config.yaml
head_dim: 64
vocab_size: 833
parallel_block: false
init_std_o: 0.0395
init_std_down: 0.0
beta1: 0.9
lr_head: 0.00393
decay_fraction: 1.0
final_lr_fraction: 0.0
doc_mask: false
Each number is 500 + 25 x the weight over its row's rms, rounded and kept within 0 to 999. Layers, rows and columns count from 0. Numbers have three digits each. The size before them is the row's rms in percent of the matrix's.

# layer 2 attention output (transposed), 384x192, rms 0.0518, rows 57-65, columns 96-191
091:528525545496562517550517456338535522473490502522476464501509468491528530498502538497501502509469518511506509508488534521492493526477490518491544424477491538520506507493523521483490442518517465504486474466454526514495528504482502513487507497497524467508520488505516506497486492539532512509
083:510458499493487477342492492689486481503479499486510493481494537504517528505503486504506493488504474498492504530506485482504530517501495487514510549494516504506503470503481498511456504505488496502489489543545485477499487493520508518536502507505517520516536512476511521501477479499501489502
090:488494515493522494537536466384505527490526470503518514480512497479502514526515554484511510485497469527531510512473542512490475489493463516474522438465479514492509481501482505492504488466480450501497502460455524512481492513497503489507517470460515467507532491467494498517510507515519553521
093:519536535500496508527537489370507530507485474496517509478518492497489506510491522512509513522451462492529509517500555524540454510466489518491457460462498502500498478513482485502495495531468490494516476470466535512509501543473471485534544490523547510470485533474477505461490473494529521521
098:475500463478499494444476490637491484479529505507520497455482544488474495500540516504493500509494484534489499519523478466510512495528475471501512561503461538494523506475476515493464493418464469490505481534482474454521497485514510476473492528519486503501522512498552542540478527509473502488
092:452493495491509499524504534523551533508467508495473516539479473472488544482521455479524481506487482467561494459486517499477507515475492478479521472490565459497526481516536501488490529504530547497491514510466529503509485506504488499519470483494492492525539505485504448508511466490508491492
088:458522474507502491495514507526470446537516489504507515486493493502499498509492572514469486502483521526479504501517452508522475516531509481526525513480498554499467503482466542527498470438509506483506520491507463486515499505533492461501546532493503482502504463529504533482505520503493485510
090:494492500493494496650476507351530505517497508501523516487488438531502527521522494494486485481520474545507489505504506486494484506516477502505495435498492526542502524471515498510533505539484497512521493472453496489506491492500493503523522499493487506500484529525456460445509491515517508505
080:523497515476528553544504480377502502512489502482471494487494499480547483501501452486505537493463540466480509519493482470494550505491509532517532451495490507462487515469481508493487452468504448477537459540496518487481526501520520530514477487489487486495505520483519541509508486480486520480
# layer 2 attention value, 384x192, rms 0.0528, rows 58-65, columns 96-191
098:494457540504503553445516475503492484505477505531485467474509510508505455477506511512529513461536502470498466462465467514504507527513484517520501543495503518492480513462486564482476519503551453454500520451526480546537475496499445504473433491516502519503521507514420507501546486479505492501
093:507516490495470521514494487476518466496506487497507513578463518542461474467474493488505477528469498491500465521521505500512521520533511469493481496543515515488550534480508483552523508485547585487517499533525477484546529542476555485481514507546509548505466538485502513494478502533508487521
086:534511511462472510523533467465505491487499507563496521502478503536513519455488551498504528533461497507473481513529475517510539511455542481484522464507507560479488516480489441553501516498514495500526499522495508492463540505496560539464499475550526501491501471532508539488469493531487449478
097:542505508456511509473527535526482499516517501440498462503526471499516488476505501513512496498519521458517533482448536483493419489501486527463539503520476450510532531473503512450505529511503535436468485443512504490501463516453480489510471494550458496523482495503507469475535464471521497494
088:485486466512467481498476483503539487483528530494540501482499513508517465515430513525471469497507494503513535511520473497481481521526532480513520493544491501493514521465469503524510465477475500576557507514555461539505476493509509522478529510508523480472512518521481526493487547458496482510
087:497470523494480489498516509494467501528511495459514493495507509502497531510513448484515504554556479440476524508488510488531475485518489530519509491476515495496457454484495502466501518523480464510475485504543519489524504512454513509539464484513509469491520494457499476498480489533494515509
101:510471473506530482547473503499480503503512502530483424520517513530491505475513481495477483538542508517521524504475531518478491485542444516506503463523470481477523470496480533465537478528491559482489494505492488494486518522510509481541512505415513475513482488530533503498496517484497525469
081:526472472501462515505538530468518496497502478483545513503469503469478481512487571502508521451518487528456520454508462539488510509460458523503524509508458528496518483514530489482472523478532514468478527491454466480491519514490486488479488501542525541546497534531521482499524551553510461454
# layer 2 attention query, 384x192, rms 0.08, rows 64-127, columns 96-191
065:506498468490478486420497508574523490482506506519486541540524555484509465458505503488477526531492514457453499485494497473499534520518482526506513551472525519496509498496515530491440518473483531519511495567534483474450491493492526516481488494528538506505538518521492510531432530468516472503
064:537503510475505504455498488499532506481506493490518518466510501491518490452514514503531563517503476493442494499561486505504496520509520488533464494452494526480538499491530460560470520420530498497489492494502490488447477491506482461507486493429510534512512530497559534501518483497521493537
067:490519499500486477609504495435495502483542448478486463503480454470498538553470489502501483517499528522533518534479491550473486479486491518515513444507509454544500525502480507496552461528503464488505488499465503485530524522542489517541522500509524471521472503481509468496495480486515512491
083:463501497471491493491504501474498478423519494518522542546405468462507502502504472513499506549489475514508500518486522500526551471504527518503519521505513512513519498511473498512455526474452509518508497507518535509518501472493506512528529505490483522513509516539510536539476540486505489539
076:533574523494516510531485494492452466511481515498478479479499499547465519491506430535508476480495487511469517511497521498491462465498484504497455496552501458488449516501479488537519526555481506500511499482490463509501496476539495526474505477505467463542476491468471454440492452522486497545
068:533534528501490492594493506422494490472514474531540494464503422552496527517497511494505488494487492546497512516482514503498493493502511471523460442489478517507469506507508491519598483518497466492491516464474525480514525516508480512513511515499482544496507511488551496494520483525515511519
066:496502473491511498568499505391522499484485493501538507493488391497513484522488517500498466512491509515492511521532498507511500504479499476537468399507507513490492522463483489505546468476488485506493510477522479510477490470531498505520536505480488499495485514456498519465505470499511502510
073:465485456496473509426489497517502484461498474520509542515479483490476449521470541479486535562495495504488481481462504480509528505517505486493541513467517526507531471501500528488442503427496515515503475507520553518465503499491498479516487486523512518494567545542490533540463523485516497488
060:541528497512487503531469508449523499515557551476486486490529477469509522508503511495522496474466488523467543500569447515517472527491503534491431457476475481478489514491505482562535468500526475524482496500498468512486501464503460495488465522497516493505524517472511520508508479488503519497
065:483469465480479493384495517582519537485529501500502516521506551484511445462505520492516530491501482465484498483488471478521494478500502516493503567490505529490556496510503498494422489451518501486495465542536498483469472476485536506451503449486508501489528501525480516506483517475499479506
075:499561497491535503503474524458507497488500535467525486457481531524478463513491499485489453503554537464463542502518497491475502479498502539481512486531486503481516489461496540526473488455521450532497486513511478502498530471554542499490509505475488523556536502466471511496474488538478526498
069:490529525504519516564460524505500505508480501514463466470518501528504533521528497496533505471477482501480500514500450525490448510512518483476453478516466477507460515529504457506548503513520498505485539454491455532530484519546483517498499528485515470518448481509531470487538483483502485533
070:527512517493491509480501504491514493517502581470465499524519461514476493515532493453515433489519517456459505444496491502506499466518535498464566433529483486529476522497508535499523502474511463513522461482470478497464531510539505506509507512481484497433517521472524484510516478552485536479
073:478479511503478504500479497539464499446486500530497492525482524481528525461532477505492567538465481522552484517496505495516498501513506475523498581491506514501524505530492468525469528483450521495520533512483540508536477521469495551524493470507506495542513491552499494526485531497497450512
076:503459508494467522496518536496496471481486508489501530453512520522457517494460485469463494476540524512480501493523523499511515473494480527493443469479528520510531490504542496489507528511486468484474493511539513492544511495558532483486492499475495520499543397460495509487498510491512516535
072:481517496485499486560468511474491519482516496499501471468505490508468524529449496520479477521519542563500528519487550506501507523467483504489541461519509491520499514473496494479556453525482502532512490486486530516560525536493526481541526500467475468454504498511484473482514483503483485469
075:455482459483477508486500505531520490463505500511519481539472540474513501520531455499473519521508503525513509504484529510493516492494500508530478524517513504480544494517503490519475493471474521510509529512485499535498507523474499498523523503529534505497532515542470542520475562442517480481
075:505540547510512503517473509496493533515488520495508456495525490551487478458549464476504448509509501468473492482533440508515499505541491490485518502550492496489440531501475519516490554506514489469500464487505482501500504516536517502475509499491466511473444492450557437472503455537481539496
075:487501509523502473493469486481493465470487496505517544507470498498469488498522491481485480520513479477469470528542519518455510502506486475502502516526501523513502513475434524505474568516475492510479511486497556507495486469535478538505534510483512505493523503505427502510487500560513491517
084:541478455491503531470527504485527453487463493508522523475512485487515472491521514471472455501522518486508486500476521490470507508509485510519509424471513531486523505478520507499455485482495465541506512529507487533460524448499499493485464499494512527529524509507492565529477499476484489485
075:491514542479524494532486523521480549512505505509484465448527456529516548513493496480536479473499518468512505495506490509493448515483476524501533450492513498531509523477522520486522508523506495505471473467536465494517508536518469492499520506489469473490499499447513438456534462510496490500
075:512539535474486501506497514473471488427464489481483499465464498503471535511497453491476498520537473481483487510486527498479492504482529476520449522505524450491537494496496539471489512502492480506491447515514547481501470507529494538482483483503446535513483478492508454489504461497473509544
076:562516509477520515508522482490523441513492488496503524482554491485469499493463537518492486460522503490489501511461514505482477473432491491478493453472514504473508504518487536512540481525511464486524473478506464552490508480532499477483472510535467486522500527485503503485491483509495523491
068:496511489513498475546521485451510489523534503484486473485505442477474520533473528502519521487505526543538514494504536535515491502477506478500505436496535479507492505489477525491571462527513480534512471492484524510540496548499471484526514451508504477498503482513489454476547511473483477466
064:459479518504510518531535501496507520549502485497500459475517488494468517515515509507537505458501528497521509467478506525484456521536490504484470427476496463537466505514507441492577486498511494474512540474475459547497533528531515508489478513523485468513456481467538461471496514496527498515
072:507434487504481506464494537482480507474485459507508560494451532481514482488476533453486518535505515513523512497498526507509530480496480503518476506439525539491548483495531487484485515465499502540510495524515530516499513456499543485491479517463519511495568489556525536541474555490514508488
071:499480484490509486418503525578510500534472520497513524547518586487498490457492480477511508482516514469463493473487502512472518500504503521490549576539505510505480495517495522506439530457500519495483477512533492511492492489510550484508500522529501515491483521499484500542471498521513519490
070:510501547496502510525492524455483495465511499507521508470508506509516524511504515513511519468519503538494501494545490497532484505518538453508435428462488492486465512529544438526538496536524496487487517473481511494496478495506480451508488521480531525497523495517564518463541471523544510526
065:479484472521533481464545487483536523544466525502497509476507512545498475505499514465464473489517554447529501463490487472492546471500466491493561516506515541534508486494517510456492505471507480487518465524524508488489501484491542468483522488498495516493497475469476486509450483486478525459
061:501458491488493501554494501516482505539470513505497488514522530477487512518529495525481438514476534539517515514454524484527494482457468522483567477514514454503534499510502509472548461538474524517496505498484521484499502486522508500468518489524477443497495479487478470501531534515483493468
079:491512530475491473467494479475489483461510510474517491499476426491478473447500504484529475541488483467510467512493478465483497514506525476519542506513518491568470500473482557507471512446493478496525462486485562495506469529472493551509498519529456527445489540530529490487478451530500485521
067:486504494484506491586503486407508520499514498512521530465461391502478505542514541469540457489528527539493483481506495503519517518499525496512460406500501491508494526475472482522576483522511487488545506499486491486471516485549502469514519520467512519501479522471518499490521477532505517497
066:499511534514512486603526471429486503522502492494506492459515424513476560490501507489527499506498507515522496508495507505526509497476522476496459444488507452478500519477508501494573466523509492526487495487449518507513499517525491497500500505524507514525509492472491468464535501488476475528
077:513528532508512496491501550495484513506504506492472497475496555566534532486510486531498499426505501512472499520570477525525508522494550497487458535476460481463498503520519466545512512530507513455508497530533487475497533458502502526487508512465502523493490449480505495513518516518497509554
079:480486492506493523491485517523515547517451539516500521501532461512485512499458529514505550515500519488544519507448543470493513502486487472507469487448488504540533492484484492470496477485511532573469495488495475445509486530462503473496457498454508478463549489497518542520534502504499522500
062:464474533504512505538517497507501551560482489511505475463509480524515523498519531504488464449487521532537520472502488535473506513499462500472532482491493475517491511527519499490592482552524510470495515486486488495497546512523476502482509502515532494489459470506491456455522464483500464466
078:509487503504498512403494500579513495518487500462479503493510581505529479470506474494500512477508466454488450495518492498520508529504531504513503559526476515496492505548500484501464550489501516480469505507563494495489478510470480492464477499506487506528503502505503501520470503512511506485
064:502508522507498483560514486430494461504491531510504476484475389492504510502509493481498482505507495526506496512504525518465482518457505478509494427504496523500481516484468490514566470493505492520506505496456514514529512505493452508534509495496487504494500522470490495476537495505509503504
074:501487521488490496477480476516500468451484511485523531491503455512474481457504519496507523532496497488536440500467495483506528532526502493496500536490503504527488517473456518486482541496487482502488519479478543476496472543525505557521481509537503553469522518533494515497511472522490514504
059:498474509522513498578512460450494450517506491489458474489486439492495532523484536549519497498509500541566494510522503506501496506462514495504473435478499514518507519461472462497560453501512510505522525468492540520538459531536463490547505489526502497485486504506542498494558461506491467476
057:535503485515492481453473521463510509470506531479509511505497520496525508497496468494493509485503476486408462475501468497510510524526539517475486449476491497496500517520538501521452538451503509483480490474521473462460482458563485492499484559453523520501517494523532536512491494478504500531
081:493522530489499500498482486524487472462492516495483481487497448517492518466509479509531494488492474449497474520488474492524491521511504474510502520522498466504481482469479536509483507486513502539494480500493526508493478529507494583518498498540454501492491534497474451453519479538528493498
061:470488483509493512458486469621488491513475520535463494533514606528475499493532503493496511504484508502524522513512479485485508505526461522464535577483503502499517480525512498508467509507515492479470490518531479529506507510499506458512495467512500466520501510527454466529442503498485471509
063:533528500494485515504456524493488487481474498520496527514500550528517510456488429479509531514487509498428483501538490512511476518525487487512476547498462475495489506491508484514527523550508536503452529454464503458493494510551500498506490542473520496512488481513507510529518528511526518552
067:473486488530473489510519465543486482502507491507498492517504536546476507522481480505495468515488507525534487499439487487506486498511457474478558567545515501505466498531488541490523496570494510510518466520507492512517510512500532542481524447547500459508481490530473467492474481497469494495
069:476536513456500505503486491494489457538534518542521483481474497493489488559520495505522507493488463522487533531491459539476476511477489517472494489528505452498498498472423512523532497503507508501483488470493500538498499515475495482502513502524489495501460567517503445472515486514525494463
074:474466480481506483510504505494474542491536483532448468517515523498550505518522483565474512450504483503522517538535473531519518504504522493535469569487528477497498492513521465517499493512474513485532532522513470481484494504503474516514533495543496492487460480510524477504509502490525481502
069:490484478479479503403488490595504503503496473479482487532496553496513475472492444505509498472520461443517478498475503458493495495524534535492488580510492505499506467505484498495433554471509523494515524512523498484472488495462515485473491491540519527494500492501522505512497531507505510518
061:498486461505487501405483531540494491484501517495504530537503585501494493500534490492500513514538511481483481473503517504476505500535487532494484578510493525535534476534514535501412514467494521488470501491544509495487499512475491510476506503524521479479544499523514539540450526528517494509
064:517514484501495504429488493533485510494489495486510540517517532520503473472510549477497548507517465465461471475509487503498491517523557508488484551469513502510511495517511508537439524442513478478469508493511528481465509537490518502511462498499493545482542537502539543511484508513521526532
070:456479449521473500458504512508485520469483521512513582513478527481495499478502529491501522526483482526492512492499505474492537498513503482523486533519499531492556504500496522471444511502433497525531504525503520504477502478516502499533478510501518538450532494549469552547450536482485471513
071:500514502534500502521522528413490554507510502483512498467451535535502510509452500493483527481519544493494515484560537520517453493473511522496427479499494491477506502516506466510545493486545472480490507491545471498502513456539530472471484488493469505529529467494511469495490518504482534511
062:482498516497504487431479533540506514468506537473497512515513547521563508452480481496492511476517481442467489471506488501488506487486494541504486588520487487480521497551511508511442572486533511482506478505574525493512450506518505511456521506505518531508484483496480505496464503505498518539
068:516500534516517506595490511392518498478535495489523498466476411520497529498491498488494473480523531550513503503499463495493489507500524501487497422532495473488458519505479482507594506542504529480499489485478512488487498507509484509510524520482477496488478507486510490484515492495515523511
084:504587557493524491521488563486501500509499532479491454487505505536506501493537464490505447456518519482479519493512482507498464478513494529462529491536500452507474526489506516515499516492513457487490503474494495512504509500553506522470520470500466484482472498412486435450522491548470503500
071:496472444493459461463492457523508499454509506530520505554475511475485481505547517512482513547495484541537477514476500517517549491519510489518505553491516529485535482509504497501453482470456512513525519535499530491477488486463493503527515489536500515527534505547484524554448538454519474484
076:516539530501524508566504539415523529503512517489506490504479422517476534520478482491507476504521520554486545503508493509478492505524492497476480415507513481494450514449483498480566504493531506516503473468473492491495491471506501513524509543473467497500483515473520488475502482522489531479
064:499525523514507484423498524485503534460498529476556521504467532512508471498497526482504535505543506501448499479527530529504501495488509501491466491486467542495527510499501487504471513414476496509479470490533473514468491464515500491500495516460512527494544504557513521527485496481485516536
066:540481504526481506516527491530501482526525510513488477524536488481447479527492500523490457531494530539509520515478518488483520483505474489466584464561494491503513500440478533473543496521480529504482497490478518513472526484471506492507530487525480491485526521530453482526502477511494514426
080:518477500488498519508478510493509516566507504469479491496563552528503524502487513479497476451505546447461494463523513486508458520493511504482488484442494508495482470505543543522519504531534508500457515472505488492517527493544501475487481509471554474471531485499522536516502472504525533484
068:470482502528483521528509527463456490516531517515483469478484500474508511528493532536497516500490507549482554499523495501491476494502501464507452456485488475465526506502507464517545468494505510507499557495522466533525512491532513500513476513493506424571484453482512506506481528510478478485
077:509541489505526491509497496520532548586503511516485451510577532492490493533516496484474508487483506452492527490486504524485490546485491470517531483509481474508461477499495516527528475538544525503506494498483448538495509516471468474500523493502520508488486542457507508516521480499524525466
064:490513488482504496412505533548485477491474522472511516536494536489521473489508529466485526495471494477474505480515528481503530500517519528512502552456501518504502492522509505530404512426508490475485506502539513500477466467484496515476471497480529538511522528524504539497459530514513505537
071:476556536486523502489485479500488531489491486514521513510515414495485490477526482522512493494491471472469483504494461534490520512473504473502542473541471508502471507457456525499490519485510494485500534436470525497498474546501469541508522515482473473497483552482485449452531455562538495500
# layer 2 attention key, 384x192, rms 0.0813, rows 64-127, columns 96-191
083:541500514517485494484474551503481498557479510469579511479499493499494550483477522474492496491547560505494501500485533527500485496484462534464501506485501495527525467505486533477518500529503513451453470462516470496511507496496468450514461508478493506485471515519500460521523493504519524501
069:447485511487511464470491536591469496546490479465497498520493515481522492503505519482497510495532500493516498530487497478496461512518515547502578498524469504501512507488480491469480503533452455475472506490474495484492534547511476494481520504509514509508499481468511508494518469510499481495
074:530501478474518526511486426436540486489489508553509512506499457562491508481481467504493479486464498513490451490515521523523513506504503462482419473466501493492490516512514479536489512456526502554500505511503517524487457488520541511512535485479522535484508479537459534498483511478479512508
084:484462510478531484476519458476469477515521515486538494481539488477450502529448551491474499490526516505554499501517496506506507501462494548485518480514523523521474480521474497488495474503435515518526514485520550499545493531438535502504514504484478500478579456548506485509497453481506502512
074:488475478485482478500559499525526519470479530488433518479488485460521492503537502502520511457473439487481488509508459474474523508531502486476480516548502509470509522486492499504520467480527492565502512505512549525452500465513506530475513496514497508507480514438526525541512498503534494505
068:453490522493521493501542472463533500438478478510440495512516467503480474490511491489511504509467431490493478461537470514528525488537536483561470485513509513477496547501518489533454529486513442553517491524502496543480487480509524523450527490471519514481502525472485536525504504523492459494
067:505470503519546480451533413510543495503473490526427515540516500494494494496513527487500487487497466450498431457520513497492522520527541517520503490502483519472516507509509475535503470505509471535507524498491518553524474498501526519461503507509524513473515486491486537505531490496475489523
085:566495538504473524491518497497485492525531490479570532470508487516517483480485497480482464508543541493512494506476532537487497522492492490518518497457518496522509495545478516456467506504504516483485486459521500456544495485470520461539487501488463505499481491544526475490511487478489499501
077:460483464488524487492502505549492506518499466489481488541515522477503488512532519473501499478508478497498497515512451492531466511510506521489516469540449496509526510509479491517506478514463486545507497510428528517493496512488534504503527517490540495507479480448510490519511470513495501490
078:501494491496509494517482538569457514564509468473538509472498512493507536496480487478469504489568570518509518524494489481464473513475478510463553518485498467515495474518471507450494495504484534449479487469528495477519518520500464454507484524509475468523494485491506430521514498476500505475
088:524485475489450510472493476492532498491506508471504495504501509518513565474498458473520450489490448512509455512501499489496473543464485505512458493516497520502492497559498518515513502492494497480515495520482532490530486489457509501474508495505500482497443496498564519480539510467489491496
081:443466466498536467496524512531508530514501499474465493560532496481514493518527527539527511480491439503494532483540462491501494491526502507496516455524475488487486512495496462530501503487492461525495475537475503488454529495517493512457522516513554500494513513471507551526476480521501507476
071:523501482509466552496512450447486484491508514530495465460483541525524492488481485508485457482457534485491482514511496514506529488471494481494474516432504512504496473526514510529485518506518513502507534503462474532506487526500509511521483466562488490509464485526528465481517528523464494511
074:473501512476522475507508555530502538507530504451551521497488480456479470529455532496534520493537500516515553488529496507493497500502504505504526497545534486494498500476499470470497484471505500519525485486528513529458503516492513491479548529486505513522556461504478512509485458511520524531
079:484525498459481465508473537522504492455483550542484482467522484531534530471525523499534506536507480546466474479519489496503485532541495524524525511526489530522480510456521498467508496496530519439508487548482546476498492464500474519470509507438482505504471498569535519522462511475506486536
082:549486478488476525525509416424512490439495505529492490472489484516485495478480477502487485493456473524514471474468535512493531505496502468523468519456520496507488490535517491491467506495537469519499529514541527509513483479496546495523503512483489513494495493546467507468484540476516498505
080:496504496492506476488516509504497509529514486439530525523552523458460507520499475491506548482518494484528487488523539508500500516506487514469489506520528514495507500485485491489502437488489501573501471488526557514518511494475507493503562538464554502530554461515449523520527486464478506497
078:534472505518490565523539444464502461485497491522452454448486496543517525509493541511516459488455528488494519527455494505512521502506517514516484499494468513498500508487503494544530520526540473503523548493478478516489522494539486529479484477567478493503501526468530517462510533499494504499
081:500505487479475489508551454517539490528536530464504499473477490437464489521478505502496508485486484498570516496506513500514542521418476490483514474475560531503504521503490490478456468496517485510521471485521521527493516495460505513492492490492463516498530474503515479495532505486488490488
101:527497540489490502495467523510500495506481496513520496506495492527535506478490467479505482509499498517483418493479517470484508507496496499477501560448462511486519489485518516492502499517504528473519532508497494477529484501463478486526459493478480522498490485542528484502505484471476505518
073:522508449508464475475510431512521519481513497528498472511541525476524522487536529517502508474457434526506486496506476510455487509522502496520466475551436465511473497487491495535534502491510497571494529507524534481473508519524493544478523474543515503497460534474496540517502498534512513541
077:489473517466456449493515503509473492468515536490524483483495472462491489494491556526507506548517500521520481482467473514543488539492480508491533487524525513520514510528508476488508493503505485434522543525550528522538501495471481520508477501519461527533460505464562499502485520461484467502
077:495521513523512488506446526516506499494463488544466472538519497506528463472536471485505487522487481474446469492482503502501492502549491507495502506492427475496505501498534490509496502520522527499498539537512468461483485486520519501532483478483512479466481526463483499497515525505510477499
075:524501498486494502525536413422538512489471501535533506501523482524474476501517454496489471496466489459465460496488527528503523522508501490486453479511509487482502540524518478497483518495526490545486519497503512480534489468495532504511498511469488496516505487559475492483464492507484492477
067:481505468521523464498502508499500506498508487523463547511550531505529468509561496488514494494487471492501514496547489513495510491553516508513506501499457515494475496486485491529503519510469498539493480519493516521484513502506493516473539481480553501469449508444494526484496446500487497504
069:480494497489483486485487561533489502504500475480583519481496480478520546460490528476523523493581481554498488513477548469490510453525488495502519504521489495538496483518474488455529480514492501432509486515501488442530511538428475465501467509479515496534498465528503492497513477462504520543
076:491501494506486512511480526498466481534534498502524443460480543504526515499485448503482513501501542524512526538459522486508471485474462501467533521457524513487507463503486537468539455552495516469509515493526464476496503514504488474505480440502468482521514488521554480486536539465491522495
078:424505511486526478493527552549489488491502493489459502518499497475526486479516531498505527472525459499474519495497459488501500501515535516498570467563463519518518491476474501526503486479467515454525485516446473475489495510467485500480526510463515495507507502459539522499495491511510470486
073:511493506511454531509502477442474467466489493502490492453496514554532523499481429501483462514495522500503498529478498473510530477502471468492508526480506533484493497514498499519503522528533519488521541521477486500526506492493471502503457485529462496492498500555497455452505535473483520454
073:553478477493492504517498428418515497487520510537499475468508468555497507515484483516508470502464467494493472525500520566488501493508504503487442512452505480501516513522497480505507496477546516523508491520512508508501519479508516473521489506481493509479530487544483481485476542495498515535
093:503506544488522513520534463502490461468530486510525510512440500485471485502447529522494480515489535477484514489479526522513528477466516508486503528452520519493512494549526501503489498534498506505512541462544513498520491489484509503504482505507424503512505520488511453465479465520488492507
070:530508506512535513458549421459521500479489493535473468505510496511504521466501528494477537450453429489537481451515495466501514471527527473508496491475481541485469502465529471548496520460510467525506516491483508542511466513496485529433512497497550521478502491465457542509511485494483501524
076:513509504524531513500529432462557520475490544537454509538489476510474477501500503488515507509428441492473446491543510485498516492497530487512461481512506482484528535458528448569469517475494472545503516524541519507489513481510539525493519511480503541483501500534443526497473496517496485508
083:440499473497517470511481540547489508485491505475486471503500526509536518513527528499525486500511505527494525470521477479478505488555503515545525493557461547512492475506486492491500496470504472466491500538433507517470488501509446537456533534467534503496486506472538525511503499484493492510
084:593530506456486442505527491528540493509464499492536507502439488472535500480528467527512501493489472497465431489473527472478469510521507482489530486540517503497505504504529493496508519514534504489483517532517481489533511495499502495505466521495458480503504501520470500485458499512505507502
070:541520488506529518522512447455504528465504475520425526489502486516510464499484455507523477546475471498493484498518509530510518489531524470535464501466486492468517508485477481520509512468558501556503513485499511507496530474518508524511476492494491527521513488501495507468471560512516512509
088:446525499497496472476479557556465493539510518481503485482507544469528522524506514509506515517535513501508569541503475488529472501507478541466554522517471493493512459470473539460497469514443499458499491515486509479519531512514446471516502481516507470490477514499530480523539482481499510467
064:479492508470511505518512459489557483476503498513465508545517479481489434490529489499534500506427460500468469487517481519503520517513530493502494474502502500476472523490530493511502513503547480547512512488545484521478499469532552524468501513470515500488536502521497520530503496526524497498
084:543517542473502492528550497512488485500517512503528524516468469473530487476476527527510474499493514476538514489470524509524530476455503486508522506500550529506512509498496488520482504523524482486502513479509523491525524502502484492502456496494424504507512518486494451451466526534502503506
063:536497481511514501491551429458546503515457512524494523520535496487484447526533490504546528508453483472477496490543510533523520505522531484478474482509491492476485521531513460491503499509474487567464526512535523518510512482539517515520501523485498510476525483484443513506472506509500493487
067:446489511482531482445526533571468477551512499499488487497489532507539517510515548509496505528511486502497563493507464483512481506523480528492545497561480495503500477500481494486504490543491505480495478507473529488478523506501473503444535498516545482492484462488528498505526476493512501502
087:511525500504503464511512449519521485535509504510540489554484530478492477511491517526473488525490487485517541512508497543494510479491492486485490496504523501495475531489538492524495503520522483604498501473522511516498497478519534493473491507532482497519460544440516482488495489540482510522
066:534526506516483550540461505452500517485511491458503512469479483496503492527471461498460486490501521501544505530496555490532517482485488506507451542464564511531494495474493513478487492537503522520501476469486487510468535481501474486545512516496469507504511524515515477498508537461518564512
070:449513466490531454503530556582526520526488521469485518461468522495547488505529563482502517515480460492501549475487520502470509486497516497503507468539508508475473488482500491506492479490511492476488473530483509536436530469481482504475526498506500503509518491504497527524471509497546509497
070:528497517503466541538475454421533516457495497532511507465464472541492474492478457504505483482461502507519477500497500509496530497492505451507468536458547478535512518494517508516489500493487500502504511491518520494510483494545517473546488477502489514480528517500475469491481532518485499485
074:457462498525544524485531463503485518515503461487450472533498508501468452519562481539483472469507488468547547535514445540539509506491507498520472490484534504513497517510488503485494488488482465575483515482489475494485495515506532492519519473519521493511514489459475531543492494528528506523
088:417500481542517446492494533497479524503506494488502483543524524497467504554469554474509505544508544526515564513540438491470507472523504510479482491526487492483483495499475501512502487490490493561510492506494521535479499505495524505482543508499547492477554509481484519516495494481510500489
080:494510505516478476482450555547437474546505527475522478514498541451498535529543530484510530501532555512532551526507467484520458497502484522503551512523490503488523499521470550474530464522498518452486462506484497474496534522500450471501520502521520474511463503468517501514518478466495519473
073:460504521505475506494475584545477519520531521442528484503500505490529522499497485492472475510572504535503548546463469487511475504468488521490561524492507463503541460480448534475536480520465514430479473493486492479525500501518473484512474509497471490505484477478514461495510515490496488509
077:450499491507501474474494549584454471524509494484495493530514544453516498515496533492495514516525520510484562498497462475525490518501497532493546476540486501478508480483495513484531465526486500478486505497499509488506511513508479494495518494513526462482478496448529499493506460479490510481
077:498478531484498498489498532511488529535517499474588528486507488508473506492451481468496520502560528526533500499484513495483509506476485520480531518475530525488518483509475512458488486479498504489507480489542545447556523554449493457518499498467464481500505472582488479514507465433506496528
075:469473491522502463481527535503489511491516491487456460526479519516515514470539510479500462507528468536485496505499458443492519505527471515498518480535453482512520479505509525496519487501500530459476504549480521496502478514482491482464510516504525515477474506489514520517515492481490489484
065:478498509507470461507484544552461493521476500449494506500472500493485515487499554506533535553517566526510520521476506458477486501474495485486546483496492528512472477481489505524494489525485499432518493500509510485492516491526461497493471482526465498487477501486567489461507494483486474517
080:508502481503535521490521441478537483454488485529439499520498471514483482501513489518497503510442453460499463460522463490500506491540536497524473482511501500509489537499538479526483523499517458549525527524479509517471460485494504523473526476486503505528509524481467557505490510518489476505
085:513497470534497517502524464512528483482495499516424459496508525532503491511520540523501484474483448483512504515514449523522507493509480493507457498524439520525476479500491473548536511479523498531503525493483516535446521490507489530462510501581506473500439527426518506510496528511502480525
072:501480529482511484482492523450499519512489489449584504513511499489490529518478517509473501476559571509521514522526539503513523519447485509473482516483548493488532499514475535487509477483490525503490452451513512476565497497490528484523512529481490510496538500521463475512571479481502517485
086:526499502526533513496530449460542495462492477539437495493479508536499514485506517497505497464468446501499450498491519531518520467510511482533462513490520533506495522495528489537491518493525494521493531525464469533500472478482515527476499488510510528537539502512495555477487547498504478526
078:460481516502507453447507539552469510531533492476506515512496528497523514499530526474501506500542514516516557525471494465487477518496477532515543463531458498495486467523452514485511467506462523470497472465469509467501501564481494508473510509502505486492475456475521499509522493487482507504
077:552484526492454527498512451427522496508489512507508506450487478527497513486458455514495469470492502488510463503496529528505507516518498482480449554440535481490510510515469547503494495494510529532507503511486492484499497492500535471560459487493477507520530513548498478470501541485481515516
084:507487482480469496488478561527547465529509501512445491464508505542541480449514463489527464543490486513469549526504481485476529487510485525506524489514439474472489503484482486500504500522541486484498498549456474496404504465533481517515503484473516482484444485477526523498474534509496506508
073:458484484496530471493519481509497531534480501467467527495529510482510468518539531483515532459525458533518489483508494503475498483549514497492486487553493500485485506510491486487501487542477486527478511524499509505473509494472505502468493507517520505476504466463493499531513464495522489510
079:514510479493513551488485504489526500541477506500454500530530512519492504491520424497516475475481520471485544514519458468487450487514490497501509490500483474486519525479495525515506523492505515553504478519472436501444530476548513497521495490536545484498429514482517500522528511492494524484
071:471501520487493507482477567592486513565504495442524518523489511477546498535501483500527534495532549504504518506491486465488465515453512547470567485526513510491485464485508499443529509500482518460490478512501473495510512511490468479508475510499472503501498483453551469493538472494494505506
079:542509510500502456507564426496508479521516496509471470508444510479483494530498510531480504509491501454512518502515529543509501488453521457513481494493588528519490505513499487517479479526493493562500531482492491513521505473519523506495499473530465502517531520511456469477483516519507491505